Weights of a small GPT-style language model, trained from scratch on English Wikipedia: rotary positions, 760M tokens.
Each number is 500 + 40 x the weight over its row's rms, rounded and kept within 0 to 999. Layers, rows and columns count from 0. Numbers have three digits each. The size before them is the row's rms in percent of the matrix's.

# layer 8 MLP down (transposed), 1280x320, rms 0.0185, rows 214-380, columns 200-239
099:448524487535549493430526488484501501516423553516522471516497497475523478585543491453395477561444479585543515515463469482
095:487454583520538530530566480478475507461558470552407507546491451471592510431465469508518541490438465488503469540529475461
104:552413463502510460595528481539502561501469451478554446476507533450513555531518547473481547572474494553550445422527444493
100:481454573512555464497475490524478582489546532480501496526461494497516458513547429489570471425551594512533487490533485476
096:501555602506414519566518439558506551453472467482556495433559513537526513537452489463469494496524525499495478477498503527
102:447547484517507590481538492487490558544481483523527450520433528448512581526485489506578514478467497485527567473592491425
100:480513533489450512504553446518424495448502476435506481485521486576434523547508517537517507510548480502463573552457489558
107:468448553482471538492545423494503509533562538493479476490467544534542493473478501478464486485475483460498515478563515555
103:557530540452461475530440539486505462468546464494450565535434453486476540476547503539559489466480570511486528506458471432
094:509506534469518497503428528453435536510486455493505501593564470456503541538566509487432506557458443509493534449478574479
102:445608467566504461501388437453455510485421504430479468472471563493473527442480527507540559556474486480433543438533505508
093:502549504537550545428518515501450447525493467502519441548497433549541467542546527478454514525473512443480476498577499490
101:590520510473521467491558474505521497517543586433511536558454468554507515488541481557479479442449483556532501562497466508
097:488561624499493543502530502511511527477571466474490505498469482513490562510441568490490483475551550538516489514473488463
106:443512577488460468529495407526512466512537468495551461524456470442478543485480513528509385549478451526506550518496471498
095:436534577541479540471459392425504528554419486566492477555487459500430462485472469493475495476497501498494464516486478551
103:511479429457526508538506479500441515439505490440584477487511490496554479443555483454568573548515509502462441486532552562
104:481508494517519530494445475509535492434502527504450480523484541474465406428565443454506470536489468501576469528529518524
098:522477495571529464509506472453527500464473508508464484504446500503462454500480500448547529512549483499488482519480526535
101:554563473577531511477476511534527506525504538572470557450490448493407510502486480492580502478463426542550512526543509431
095:506478494563459512493516532489499524493486512483482483475464511461509479458535533523484499530511447503492438554496457489
100:507560549494487476412500453565532495599496496609467490504518509579455474556427470469458514521580519555472433504474407470
102:490472554480465515494452459508518484497507502532528475466553507463407516517496562471490497587548456462517548491528531454
097:503465449499498554528480423555511500522385495542553512467472485498514452583487541552500537510487555469493555544538527443
096:480495457460479541443544535478493551549476457565440496475538517453569545511535437506501511493541483534499475475544466549
100:457495452470503587483520489495433497540445450483478534385561512549548543462531500508483551471518459570520472539506467585
097:524473513454561340509516530536524547478452523500522468457546566451502429448591520491542544547481548540463413471543483483
096:559475423484410454564501529515541465518468509482529480504498475557527540470483542455506530500417535461514493533456448530
100:476419495560421499550540539575456571416549480466405486506411509514524494527549450479448537495500441440520537564519477525
113:451578523568579487605451565578500514449462461525494519495529463497471510579478485409447571579439504505527497512411508573
092:492411474510498573499445522541516445553420518499564563544451473495508445477550553476454500490480500557479495465464406518
090:515515604518534517476473469507513532491538529480444582455457479517478513458526540459554543459481530510486523508417492477
094:468493509450544529517471483552500476449536524558588469505495548495525481538540481537526477444539437501514515468548458448
094:498484531479479523589511463630467484504547457508492575412496533506524491495502491469558488483425492538470484553531528489
102:512533498474509498487560472490498514492547525521589528465424503497491504527559462502531467524472464559374519454493444493
093:515554477537402629525541471514474555507442540483559496526496474517585479560496525460482492499487536501547463593521526572
096:490424547476497508446489563478506598416495485537469530459496476502527477508414552511501448432538481524486491410551488510
106:492538504539476584548445493451493485435447519519455513478472470465550480480439457502523508487486444568508467557493541448
106:505539537540512435461452457478507521515457483468468503507457538485434464495522533503534540501489477483475580442436507534
102:536532543580532514515559455553540511490528434551513528471482476489508460495549494474569501439540540473580425515487471521
102:485550506497468483515487514578504537480464518551461456531513469446466509475492496505446506537449491444544479473502533481
098:454501475488531558493529410477487420497482463519514478460523556498430530524488542542455510501464531546501542486461538519
113:546440564526524486437578443509467496521494516504551511503567500477416424444471414539474462492540488480475495475476500448
102:602503482512453454536561508514469514531521538484449534458421490523465472484465490494535502552473410612519511560399573477
118:497569478573454451504510476493476503517474564489540497514537525520542465487497443492475484562396509511530488527550563585
102:568435470488454543528503485462493466561487494509492448503507424560472523476476489496529533455495509459519495449442561496
101:507563471586471528483557511494509491552551458515525530461472462411477488500536534492524535530493549508476478467448496552
099:516493496497507501444508442470506492581511491591484474486554490472449514467554495476498482536443461569500522508460537488
105:490523459479505513465458490490499530531477467488467583483536491465458462467489536485457478508507529466505514562458469530
102:438524530474546546499581491517483511452496500587441526490406482497543502418439480467533495454494456472497568486490523500
098:523537528441478481470380543493525514486479509509457555563506500516478467456583529534482480544517516482482513529455469472
091:431566479455528491565502504491452496455496498461508459498542471507487450472512447529461483485454456495534468522470531515
102:538456447548454511466473445492455525524499463499437532431518486516499477563474493526552603539517481494523534566525510509
094:496500462545480462482491523504441480476510552548432530449523497556514433555477483473572488473517482510475450489482435504
094:531515531525517507430539492510500546478437534528448551520479462543476547529532535477511481463486474445530505490464508537
103:570496519506513531558526501489590505500474514572459526534503498539505523439518513503473529514519506585476550517485541492
098:445547569553511500462505549581480467502544455490525484476483527512478529495569429461529397445534527554509486470508565436
095:551499564504529569484530429484474488481474491577487486433429478441426430522522502531558497466475472457467446545514497508
098:474512528452495439519466491525485490437499502477553462484499487497518531483527421515562458453486454536505512417465504527
095:477482512569434425547510507484499467488513520426498517526502467503512586454511540512489514474432548455555533459479488515
107:455526458388545500510464505470458468456447519470538500507498487466474477568522487426510478454523525518503472425508575495
103:478443473453482459479483465509513547482450570507503540512577467566497385455525452554496480619531429475488475451487438536
100:515462561489493438429390508550485531484491482493493461482488435522461504499509507515512509520500662551520476418450505465
096:550553504507548512525496431534491559506526560492495375502468429485555500546457496516541503503554553476514505443553557505
139:525548564443513472426469483490476513539490498510525457474599440565512507507401561482503492515500461539530527499581499460
098:533493483531555548493506525545454459543567468540527482464492521528520471436523492538455488442490443507465518588500427482
097:504505510495493475460477464532546447504501459482527518533555494488439405487449471541464498467534523421465484460529535495
092:466541460473472528489550510477449560457483525503509508535466568487454526390516512491471445543460526487495464563498502458
100:570505416563509555531486461531545494477522498529424467473544560516494491554478490443484459506533495541451532456485481539
094:460555496528473510428486505501606487494490486531484486537427499484486473463501469545457450501448499500488495509486487534
093:507433489467545534508473532428474470508453467444535467476543550439427472550457477460444501504528465493478534493486449465
092:484507459469499530556494553410547503531524635505520496495544553443567469427503429594497502518517513525512416435548495415
102:468562500496445633529529529497517587472513440523482518523423509473487464472455548497445453561500530527496438568498440521
097:478533552505527446487476490480539437590544485481569458460505526520440456524512507499497526462506486507470511470553535486
092:526516548494463526508531510548461484454454497546509474500502460444456463476512497434462491545524603534473530483464506489
094:519458462509457472500434563549547511530442558440550506461510534501455536480508532488416446532554470458582445555432522521
102:516466516518524458519514468516531410443546482495532459594527462577479503466515463500568527502532508544498486452501489542
103:471440567501506476469529491522445489526500491431518528545480429501530506493509494458548566452556484543493519487444530542
098:515474524470509551619497455483533467524503436470535563527527534445476476515464542544463560539481482377448465470542477547
112:460534550417524489529573451508488524493491499483557542502511457500455538566522555512439447494476483445498486488491508527
111:528433481519542512549548525547420473443501463523527513465531533474536467510557490529589451501547476472477493489450507455
094:462519503484498497591512527493485518533501503513517492505532503548479451515463481454464503509473419496507448544486509529
097:475474517402471487531600466545451451443508558432532478503472435496496501521447485565527488544547457500504438489531489414
098:520561551540464453532544493457464499452535474416515519502448468512568421507486450459418513529498499501419535476441527468
092:521495482522487550538485480530520553490429509513502494539524500528514393500532451518472456472525503515527486493525552450
101:578455532550526568558452516469460485533440507464528501524539575548485579531446496450545504531502444493407463529505512514
097:531533581521471523502541499450523421506492529541535488520467408453503479508454523437540563548461509476418519416505528541
098:479440507454515501530480507490477488495501456409502468543456528539571520482462492569547479476520456433519623465433497455
097:487489482496484479484550512544499462542569457532431483471489513453484472495492514475552463535518497498555480501528477503
110:495516484541517537529516495458491582473483432483521521520491452484535466442522535422429516526492499552430555482547534546
104:540531472459457512473448454511514499607518512462548446532475478391437497530512440468452520454576494474491489439462530417
112:475440418418533530527500445595507483525489464541496486494492496495520475513461588528535569482515502473601417497532419524
101:453483527410509554537496523436541527489484509522523519521453487465487527503470578460539528536500448550492442490483489512
098:539539558518482562591526496534518553523436540458565387441605486461521517503448499436495459571513491477461544506488484568
093:442481485497483495526544487488473478593528487507516450490538490473519465462494540450432500439489482527480566447510544473
089:446518497444434475443498481507480470512441493478479479542449462524499526553501445428499532476516434505491500512456497498
100:523553496592549487463427562480468524466439500504503453516437495492486485527505533505504550466452483466524442520414463558
088:476596544488461500411447558488475462527582477448478457464504507427515516454505459507468441437499509438523461473537532516
109:506482517549516521494494512481482458512533564515514494463606477482466464535467487579571520487486510514484494554489515505
099:464506488515476520490514498522462484522551492584409487522466447532523467548496472499545515497479478486437525490467505510
110:525463447504496445526505529481513461463495435475439584499497488515514435545428563512545501453504469478452457475507531568
108:487513492498520444428480523474448521471499517517447393514565440510474513502491528503569485449488517465448544481434435497
104:488475508480473394494432527398540544490542460558516533492532537471570444466507473508432503495535479567472443464477515467
105:537533557567527526512434452505471502496524571556541500496469599472478463536467409465529493561534459582469579486466529492
088:514483492517568481595455427505564489510504487530493561577473529462492525501481495474489562483531457465516531463468475488
107:425473483609545499541500562548459422495462483561533468520491438538524506495488527461466457506499561415459488476510539623
087:541482447490417466512487484526473521514542502524519491539511471569505493434488469499476481472475531499455461556506483537
097:465526519516512483519456516497477495516517465464483570506398474492546461458562527529469485468550564554521536529422491539
097:461508511457499512484540472492496518562559455531441488492467479552536450474477466513534442499547528518516502489579484492
095:538456542478499452539477491478494537480522453524480452494519477482508514518496536427494440602456483501514505535508507398
103:506533483511486499519515441449420503493458436517479510478529465469528523465483463503448544467467532535461512553539473526
105:430557462453482527582452486510512514571509577549524520490570494485534500460440538545467526486486481475526457579531465494
102:500488546459517430494457464521490455543493506525564512525456531390468478533549505503485579546469431508550425490460478472
092:455468489542430522522461502482510489511466500575552474494543480544512509497519482464535547565476493448569480467547480504
099:591566495505445569580548482424478470519498503463492501388412482500533515508458553466482457524477421461510454557545505532
095:437406566520510519505548499478514485460537467436446491492513548510507491513533511512425501503469537506456509561520417492
095:512447494557403553504487486453479467529489565450525457427581478479518454474488515549506575458514510497536529486539470480
098:463464523424562499516530517456469514442552515503445469508480445520517490440495539592454437494500475575497497534511479478
100:532589479495545515499479504472500494518466496529533461517469418424494582532480526544462564545585568501526492502599474510
104:479536491496455515517505487502490484568463511562512550527554515539505432477523486544538444528494480493524533439508511490
091:458511480549460498515432585511491463429473524528496466556494479414579548566473442514519482531523592503488441523544553501
097:500565482467604536546461509552511525475528470449526475498485579449441531521584538485508503505550624530504531456468460524
089:493538548455483435477474526504564521522499483436407502494506452512518431518525504498543521498491493431481504463555449431
098:499599517494449530514426446493415533438454526533545559536503504519533553438521486465429543485541461402526545506407465525
101:515636520522499466511520493484548474505568506466479561500574488434500553419490541473476503496516511427489451371500486504
096:495433470500481493492558547485554454572500451570452519521445564445482539462521538478548496444480531492441479512541498546
099:477425429504462526427572475451532489508480472527449466516539524506497440489471552542526491495522474501527500512500549595
103:451539567558564513403467502517538501531484454492490575513478492498468477510537443536521472446499544479553468443482496468
093:495470475518517494423501499556447447536523474451463371466508516473486445499574573497562461498530594499390563454509532503
105:440569555504553481422498439440518492499540548527522486572402506507509427459527459492489507504513520516427491499462538505
091:465537540471611444521481496523534434482478495498479511494506490513504552543452523502444549490480450437601453530507521467
096:536484476511498480525456425486567462553506491518455449527541481482530477500492470439478507493489458563461488508497492523
109:533472449462581536508537445549471413496563463542510421489498472501597446500540528498475476498582404480562549438462469471
094:545489450432504479462513419546501449447545446487490533454458468439562513468527501471586511489497539478531523495475469523
111:543506537437501483438504466473549560567546499492571469525486515553467466484479524529579551464460479523465495483440434502
100:485440539544461512458536489512506545518464548518489568520564482550454464503524527478419477584514518419561514599530470517
120:459515493539571484510535486521519478508533501578476501454532454504442537550472519504486480544502496491518500487531518520
104:514485485515466556528516522507461568434497516548489516599399453516555586487452499510468580525522489508462536552517488522
092:532556530537497515476496508490486500449561422500501511532475497477580465525456542483467479446544490467496425517578509438
093:573444502503554484534472477457461552480467548503495402534511597514485495478521459540493527463514510548506543505532481519
098:427511520486526441561505510498513481435478579458539537519495502501526541454540514467416495527490480521480508445438439477
098:445428515501480539533572533481534452531509463482443486479577457549463564462483478469478512493538491559487480544478432480
089:480501488518488520538508487556525514544431501396428460500434518492506464488525495445446464541506510545503430526438499500
099:469529564396464513504487480531473548564482489502538476519404575489528549536470470515534514475463508534466427471511542458
106:494540578528437543506533559546486515512501491473498447417528468478506501578496523508582528495457509479547496532472521438
102:433508500517456468519458510443554541514548487511534567450487530535495503571429425573459595581541480438533542467440435522
094:541425472571513417481564524542550554460477481485547476476565458444533475512457577530534488575527466489460451560500522474
099:544486518406529543584492491508545536452474434493547459499473479521493513469536554494465503495493485433627451483417450455
130:523468485575491479524531481477462468522541493540529451480497489527542515489451560458501423487475509465503439505530433488
095:568502485483548469416506517561512481523444540518537496450484485419576490462515580556471504574538494519468457556453497574
096:459428458515569510509571502478544529623492489477450542466552561548473484595484541482454473472482534523441523480480411533
094:455588448564528476456538468531462550561503519440464570507500504455466504472448550573408497436507441556507453562464438481
102:517519493512504473512466493492562513544409410530451562510516477472546465498550528493462531463517541557481534521524549493
102:464553382512451507485458479482468405519474559503482433458438554539460447492565501414478551544484469448461490508493552508
102:500493443503435526456464449579519489458493585509532466463485535514534523495525514558451548476489496524499519457545532523
096:455513488576512552529443499519480491527501542465495451476491485496488453481502531525456447502487481466494526494442477443
101:492479477550507504562560433513506515436524483516514508462457547495411451557442488490494489459505489543501526517512510480
103:550517588464460490501460389459502517491483516524477567452446595515456501508512454464507510498517529497512490457521549513
100:434474580448535484460490464528495511453481584449492516536506493439552476525557510509560564432562488525486474377482533505
101:508456520438461514591528397512502462471533487419523474454621517505587430510522461520493466465541568468469490512476521490
103:462481522518476479476515524508518439489511530520520474492523411458521428476510474483494462489488506533491522447501487528
108:534434433444513493495535504511539465510502486513528523525477509446523501459554561546438544460479497511441490438467450458
089:500524486563513529436453508481524504479503471510536450471467528507524518496566521585502515447492473450476509540591497480
091:529484451451576555483501560547497473494438531473547422499482498543516495500456544476548497443448509427486464489423483533
098:538414488526484544472436522574578462455518522497469535438537536499413565514510413472513452560572512490493554494454531524
098:513525487457483529533495520466513494488482468546535539446487426530509532558520488502430497581500467561433471492520499621
091:455503507453432494489435438431493480523538481479522484512519481493523572434551478457424458509548510544530536473481500492
# layer 8 MLP up, 1280x320, rms 0.0377, rows 215-381, columns 200-239
096:496557442517515521478462430507550475494519432532501467497529454471442506450545494540476407519547546501493557445502518517
099:447473489425497453540409516503508444495488510509473406480550536489534517533471533545492510545465479567470514588505486478
098:516603391531479547560480495573489449551498448491518464492480505486487464533474522596481478526482539487501404417478468505
101:520541436490599500507549464492478531460495478533521480467504540390479484551475466528519507555412502454510462431450524502
106:471437579432554467492432475529520566503574504464535429554506478520562557514553518479507493504502541497469457477508534433
097:488445524535492562528546544402498487500500545570471553522506493551535505421533499496494515545509504538487570537481505473
118:503571471462539502532536487468471501515626522500536471504468514468464524523495458464474442524420474432492548441532468478
101:491511547522514504503494480500524584531531565494480529545515459465531461496483488501482441554433515521523591477529547502
094:487541499527455525461566463502498572511481454518467485498521488491570389525577457498475463442448483538517474536463577524
107:405526524566512447556497445466471474487484457542443516442475557539586503538502499534498549532486512509521508471591531463
094:445500552550489451537493492475503555529460557472541478495511454490503518510594495488437455509457453438464543538416492546
096:529502455527495495464533492530456453523535471518475585439523522465583509450522518492463505523427494464459519439528531501
100:492450435508443516482486497464450514561511476554481543433498493412466424504541550504559459507473498538501463491473543470
095:547565422451463487475529495466517473522424516448527501506531491463490508539528509491483536453561499507441580487501549480
093:495464522577472509491522516566494493466619565553544477503471501515557457484470435469531502429490486408473466516470487473
098:493466540469535470562463446563510478436538538492480521550511515517432542607544467485512529527496472474490482530442510448
112:515480514474568478532486481483491412485528513475441437575556533467522497453560481460440486517440499446489455507469526450
099:471504411499505446519523491545474490494506511468479525471511555418451560527520495500511559503469463516485552478524495406
108:424539516567455533491479495519545469487529539537580498503489539535584430517510479511536470520536519526525481517513508523
098:533520486434477511499488551519473466461559417533567493518527527500470501477436466587456465471442534549434539516541542529
104:490461538550545460462567455515482475524543472544530529441545560454481473472520452466557495523425412478556412540466449512
105:486460422534533551529482513472410535555566477509577443494550524502529503437463497483558448510437386460421501552525461536
099:480542497525416485433508512476523533479506491490512499409557495558507499475517521575492427417518567527437463550516455469
107:517478477539452516571490385556519530491537514555522509502483492495597456519570419423500537555510501367462459560387508521
090:475439525484553503485559548511548532504503544445527525494479475443523476504461431473512499468440539506462478502536449497
103:575515440570516513504471537463533552428531460543465456495431463458505502506468464450498488540449518493525466538520513548
106:515495486523508476422457504494533535485462482521479475416490487524500544568602478489518498474474469377468456526480500519
100:465556525518518512480487479525585476523480459559464457534593432505475606489424568503545445496481445449491377487527472484
097:406443524489621533557429525589466499449493461489488570532451481532493531554456506433516549540469518457431498432485475532
095:515487534458643525509413528585482503505528448450575533475413510515517446568558468422509467547444473574513500476478509481
096:536497499431557530542457480485500569533508462521427556520472494526502489479540525494506508462561471551467485440458478505
098:444516534494460528457482516460524561505553535495412518450542519490458478393424548448523484414581456451516492557497569492
097:506539465538424514479523460465565537466539470511487529513491543543561541508447503476464410527477539476491546526628450519
105:532537533472535514443563536502530492450459512565515512516497470463479560537490441512490534491495520507483453418539471538
099:554434481431465481513489454427519495453495482580522457542521503543471484460442520449517440461508509558504554535456519530
103:431454533421568446459564497505464566566507542479480463521472571463475551559509449500524518510485478450506562499534537465
117:496439505549554494503462542425507456500585466468440433492451550458506449595520510414461465480509536492477522505498537537
106:475445482481516464501469526565516552456471420552584487452489541462450479501504520518511493438514482471515492520400474496
110:488446541545542515532548418561542553555484516472466466478512524509406562478480423469556557510439533418543491540489452489
106:480551528513518529451481447479516506514554453471491507529485538530482474508477438509460503448542505517468526524498523468
104:499404463506542515526421524527486482641506438527464455440554501543478528465510470516523531457529527462460483501498516512
101:473532413482504446568443522486510491495498461488535580513491542414470508428501494490488554496490437513496462517460458537
103:473576544525517489495547493501460435465525545567503510518532536523449477495506555501449420479647590488513427459490489566
102:469529496438442383522476504511494561452500546505519550502529480516507394500554426553477466481548518528506517508494524461
101:495516441431481483482477451489435528467465556458487527517531431509535459398517505529437562482578461500497559492548585494
101:427564540553521486500495472467489497545476511539485478517573528477416531535486427506498418505504479484492470488494476533
097:522503431513560512505493495493499492499588427557507495501531487526526441578443489483560561471475552482491485538451470539
101:538444482455487415512432527494488511521540444466506407452537516458510533424559485538490508413503525454526521422539515438
097:483536469481482500564529536453455545503527547511598435474519565511523485569591488539497454564499547534486555464413536527
093:471538428503493482544591467476507528498548543470559477464494480505512470497484467448455474496465558456542453483516543583
094:457464482538522525445466493510516489499545546586530454511445532558559524476519511448518507452565547612542450512489514558
111:502542538487482532493549418426561524512496488495411466476584480531480454493457447498533435415541496504512454533502457463
102:469498511475503544444453595445516493555545509498452452498575544494471446591475460519508521444488535537557474481520566467
099:469503485490509463493537559596531519557485456484461460454549506483469499487508497461481552508559559454541530420474549535
107:477499505462436483462553492458512497586517469497509487533573520438459495420511443500470497545557403447469467517539513520
100:467521487394472502441539506600486460519505526627562515496526595454472462525530517526525529462460473508502517421527509585
095:459539578433494470517501503545514555502470523434504442478444481487483521475574532462476471494566584496523507522447459523
103:520523529488589484476453494493516470502496474531513467537518547537498554460495529483546503516484460425491528593431453484
097:497506528531522422526471479495489526522476565515526450490423498549480481501544427483515533540518488513501528519585547471
104:423534552449475500487464473480533533547483530507490464445465542465489490490485560578532505537501453523490477523497532535
106:517453544477508425475444512526573467507375521573477455546520473524489457556424510530541497597509531491521505541514573507
109:453534523516527478479523506432561542466506503540498497479440441477586499501475476518495531496516502495571496531501464522
096:529472521437534485441491485491509532520417477443525484519481509472510572528420444483535536474517521499520485487497517499
111:437476556507478506487527418524522556493521458455391491513512473510530484529450452484441558529488440441420512533471485520
101:508485478390463512468523506489455520534537492444500486467570533430513495487463546445498572535524437506500469513494502507
098:552495466570546523537487475517536461427455556551492472554510450455566532495493497464471500474579466483487509512495452496
095:465550462455547521499451462498522536459542576446505484512534542446558543469460488407553497516484500568506491476480545557
103:478497471472457458494546450562427548536551487549511499497551471518493489506548453591501544526467462440447513495513497483
092:524499464470504536499541555455538551466529520504425533462488511481490504502525610530522478479483462502522545488547602572
102:480464551424462587484547493491506626515503484564507570426475480465581547451518436562497498485486472422536477457531413540
092:504502510499528514449492508516472457532523413533564446517528474530517553475515537530551492471548446494531529501469487451
101:481535591533529575471521457497554524540545470571484499543484542527557544541583514532519447465503414495458552408515499560
098:532449464473496454523471552475501465490524495547461425510517542563384519536484410532529461487529486529535559503498506500
100:522517547524468511490528527512495497472420516556462489493495580537476490554495493537521482489388487542464517508521517464
097:520522433456559494508593554433492502509561529491504497472514516462511505435502415470479587573542493515540532391528502525
095:478517484465513447464541531559574512465485426423450537456469524498476519475487505491520435568516498439493462479469556547
106:515519544508541469428496501570517464509458511560471583567485494489533522489503497474466522505574419534546494440516528488
098:473570484536489461487457560482531502508514429488477476474579482528516501445486505488630542528435476521563565488509536528
101:502510466460507515552531446483462549465496485465438555474471523531484512546486496515534460483528452555520564530487517529
097:512515461523577543519477496520452439542491505517503518411537610467473442602553503569496482524528443439498494507541497524
092:449533499482495546431517493511508546454495494493577518486481514478502537512418541493514534506561469498485549404505541467
099:531498497425553499464531529567460465550519464509512468545530598477476504572526532446557517538533478502501431521485468564
095:582503517471533503468441495470495475440553406426489520482477557509517497532491507421441497527469514421546533500489474501
095:490525450551509511439492507575556501472431443549465545546533469498513552502514500433487550493429550552483496542509509528
091:539495517431543485391482534487524471489494515518485558478442495507455554439534451459523525565494439468492455517484566527
104:472457552411457575492524497435501457520461442541509491504497480420456517450419434553466545477493496548436402457560482480
101:511450554484555550520535526477513486467523463593492484489583503533457405543530507461533543508517502485479619464516593482
102:538505532476499520592475540449491482508501546566574563527471486550528508512523469489488410534484515487426450580506548595
105:494642446524501518463445543480457559487493475529579487504569504557467460502476530471587484493566450485504485492556491459
107:484562483531538476455469475434599471450466491492464458519493493508476552556453536487506427494498547557524546481456427476
111:461453531482515474500456521507451487488513501522492501493524417528479535535505479517507421411479478475488498486502601538
098:477535525458543528479456485525536474494483458515500498510492526470564529501487501518466565429562492522544508500554542435
101:515550557542473489501524522498520537527489466544538424510538462532527476484541506546474460501456492451477539508456525399
095:498487482490465526509447503482476516521525538488581497500525491536515505468481447410496470524535540478515459486566526440
095:477459560481527529559519537479543479526426490458450482530546486558460491539500553535530472488493451517548459489455539497
102:495530560514550477538485490600423538538489512409438530499470525484465495460513474540519462618484501598486443400513453418
093:487505518483492489576460416559449564509455532426528477490451505503469474538536529512451520437493432491476499500522558451
101:462548458544480491509528547488498508496627544537520470514498484504496470519537504543429534480507519506510502479559576468
099:539506432410535535555437552470614496525444590527463524480477584439571412494515428500459430518464551564559503527487493498
113:572471410471529472516517526543529557545522427547566500447515469529463473523542533461480467516440501467559524511543446551
108:513490523498483443469557530573556483422486460458551527514470508537440517535492513472478455524501482486476536538459540508
108:555490505510551477485512501418496529435487593421496617499529527533502529475515595480532463548507466520535509484559541465
105:413519482590460478447458436526398445449511504544438546536548439555508471463445529530536482518489498529455535559492563425
094:498506445531549496484533553419522522409478523473471544551495457550527473490499512468496546475553557471563523487478517514
108:451524370465498500569482450516623490498477457546484542513556505544522487569538531452453504578543471434485464469401524570
090:511489499536523555542465543481488639510506497489486511490442520512539470510515460520515480543468514510470527524498509484
099:477508587528525533497516454455461480527549568544529439464499453475519542468580465443498555488454539448451408509502528531
102:502424527507481566457492462459455522538508425459485385493431481502492522544450508532431498569529448548485493409532490461
093:505509545486448529515469443539555441541501568514511526538480493497423485450548473555538414500471435541561529496539575534
105:479455419455424483499531531529478464506485507481516490524482469500538528501498458575520541511581560507462389526440481478
100:464490456486495514527501513473505550510509531441492508555425454534507431549462485565527542508536411431495411435515544525
101:567504528519512515421551527526519467404455549465502576515525474540480471536484547487509476615541528522517471521483456512
099:419471502450472461503513515494544455482585492505506494532468571475456523498490541463511547514493541473579410464472536457
097:437511523433527530486465528550509545513494533526558483541533478465495499489558454488537552507486515561540512445466488443
093:471541573450542458518464509485579503495554521474448518519525575481472494426412485523515471408494508558536557455487627435
097:547518569470486503444515563479540486520505465479563510566499506438465553497449461511487468457517534539422477505515534418
097:523524506514512524449454482486498505604507497530519522521464487473518469536554499495549530505424486501468476522484512542
100:466534475511550484521515524530516586495542511549476473441504515479494586497461533550454471512586527457526493440504604420
108:601506481466472503465510439453437532462562475527493477538520457519456475489440480523483452480479491553485479475562532466
097:508568501445490462473547526505486467533447477430442525506485427491495535500485469493538523485407529481479522445475507516
098:506501493519532508523479508515523459517550531489596479549450523540544536527582496512547505469485531481551494446558495541
089:504530481468500539441524426564546464550482521538533457495556486469468530512476499543499474467555480437473433551464528505
095:531501476458478464501489395468530479490498461480501507482466445541426538519470556480512557512496486549435576546476554451
103:471492558521482397478465534464496442473553481483549501512489489469453472488524526487546483530437526517474506479466549499
099:460553508457557467470527517483493530482531436511557498482578520500517498437524465548494488585492494460556462553496488491
100:489597518487443551441477525482501575489518525512526566449526546486529525492543551510507498460503460471526596431560475527
108:441529539513453481431500505486543524598564484552537581569498505549485526500528501487549463432433501523463542482527524460
098:521494538463553450523482512546468449499543539486516517543526408540473579481572546535422510506475542613450474516459474565
103:609509492454512488499514438524517436497507494492482557502465518508533506508467470539496520528527546539540490493439550481
095:441476543509462490502506469497500458516471531497399502542548525449503529514483511518498469461493507444515511507507527498
102:418521540456575505490522515451510477460427469504462555467431556467455528464479538544517521440530527553488448534436470539
106:408541425502535489424532534502521474408605519441430505489527473547542472516524399408545593449525492530478517495459517429
099:461490522500536501477442567556475457492477470557477519503507543445530548480459514529550520505531488457492411519554529441
109:542540451469490508553528446523451507513496532538517516587444440480535490515466483504551499550443437558489516545476463431
103:428574533484462475480488531496470500474519497440485590380536562474523451508543535450510531491492472442453503480475477585
109:532527479543598488517529484503522446519478528467472503503535483495566549501498514457514476549537499442486470555508532447
090:495505474524514505520359496470509542495530484534495497530482464432518555446485525529537416513470421531566476553495501421
097:473466424475444480490597465467575467490534492516513552435583517466554511482485539502430437481523403533521533459490460553
103:558421474475443483590472496421507602490549499500472459500550505436530530492469545442446427513520510569424481500475500586
104:516467498530529502444464487415456571504566556567526522483520500497475532479555500481454534501445474450445525505504502536
103:509464453565452521496489413480530473501528460405528430481505509527489495464474448464532597375431441498487566525461488583
095:444500496523591502505518496499531414514469499514474527506477521483458518477461508501540423498567549479545508419583511539
095:557553440452448442519555475592522504546524480524514485547583497510464575463511511495556438544535480470493471466477462421
099:541494450390507515484513492497495476512466464483479474475516501503553537461470528600462521511555494507491483491498487549
101:466485464482505433536517499543531456502454454487502514516497449459523541522581542501497535526560506541553532527494516544
096:538489443446500475541545550461555576557563537510511488550612448569508505489504518566526434528461460491553467601475512434
095:492477516446487590566472486482585533449506500491553467464432523468434481539506541513496483488543486495525548448507600554
098:526545432433494409470487493551541494542508485538540557543536485475480537498555497479545525492497487451527492517523576490
104:518548490472542502508594496567491521501465506584486514513468493489503455470558517469536512476494565518437535484565496517
093:425529482548456560484449489472495536482478539426480464409512521457515458490535506576552494529470550487499520470505484526
099:465519437508504384528479475468508397515520552506533519521461538545527469479502510426470456482526545465498480451470549434
111:516550466461507512457504520483582497483483425449442543527550480586475458476503434440510520440507513419476491466483500463
106:488503482483442549490440517443555496455521491496499501530517517490486561573543406518564447459512440477499470427513535465
103:537487523433513512489465570499527458439555505480470474511477538548525466527400462485517506521525523509532550549535516511
104:525451477472535503521490510495474473482528508527589515406506493492475564460490506517509478449533506538440488590495528481
106:534489435427550500470463473455553463496384538505498493498473552457470499483477491448473547497483537595486499528508514436
100:494517468511507470523532489548488477505509458481516509467560543522498480535552472538500497472523516515517460444445511482
105:514491523531492453467493448503487499474461554550469447475524436568474481461475515427521498530523539522532466507530543447
100:500483543483484526427510477485470485518495477548545425525576477540445535449489462518490462480492462477473505477508481511
098:555527408538519439527463510563542449565489456467569457503496472496493538512564463516564494486488440509495483521500516538
099:484432548556502534533523485447548459461537482490526511434492535482560492445530498529508401510430516496382458513490483533
094:460551493432516517456492503410520505519498518573524501552480512493510471567529511496485543498539535491521542592532504526
088:495484506447512510477456572582537458503587454435477497464512453425533522474509472513559495482437455543558564421515478541
097:419454502512494491465524460530477485506595459520566499496508522524490440483541499493536537495506521513491492449518531537
095:521531529459495563474487478484414491578561417475518481507467563528482564514425519498531524537495510516572507549506585469
098:597533503550522508528478444477428510508459536434505519520472520456547467537501450513563471540465422468466485533479485451
091:474485484474512440448444523486431550417525535570458519482477466532517495483404545556500514528543463528502456502433513473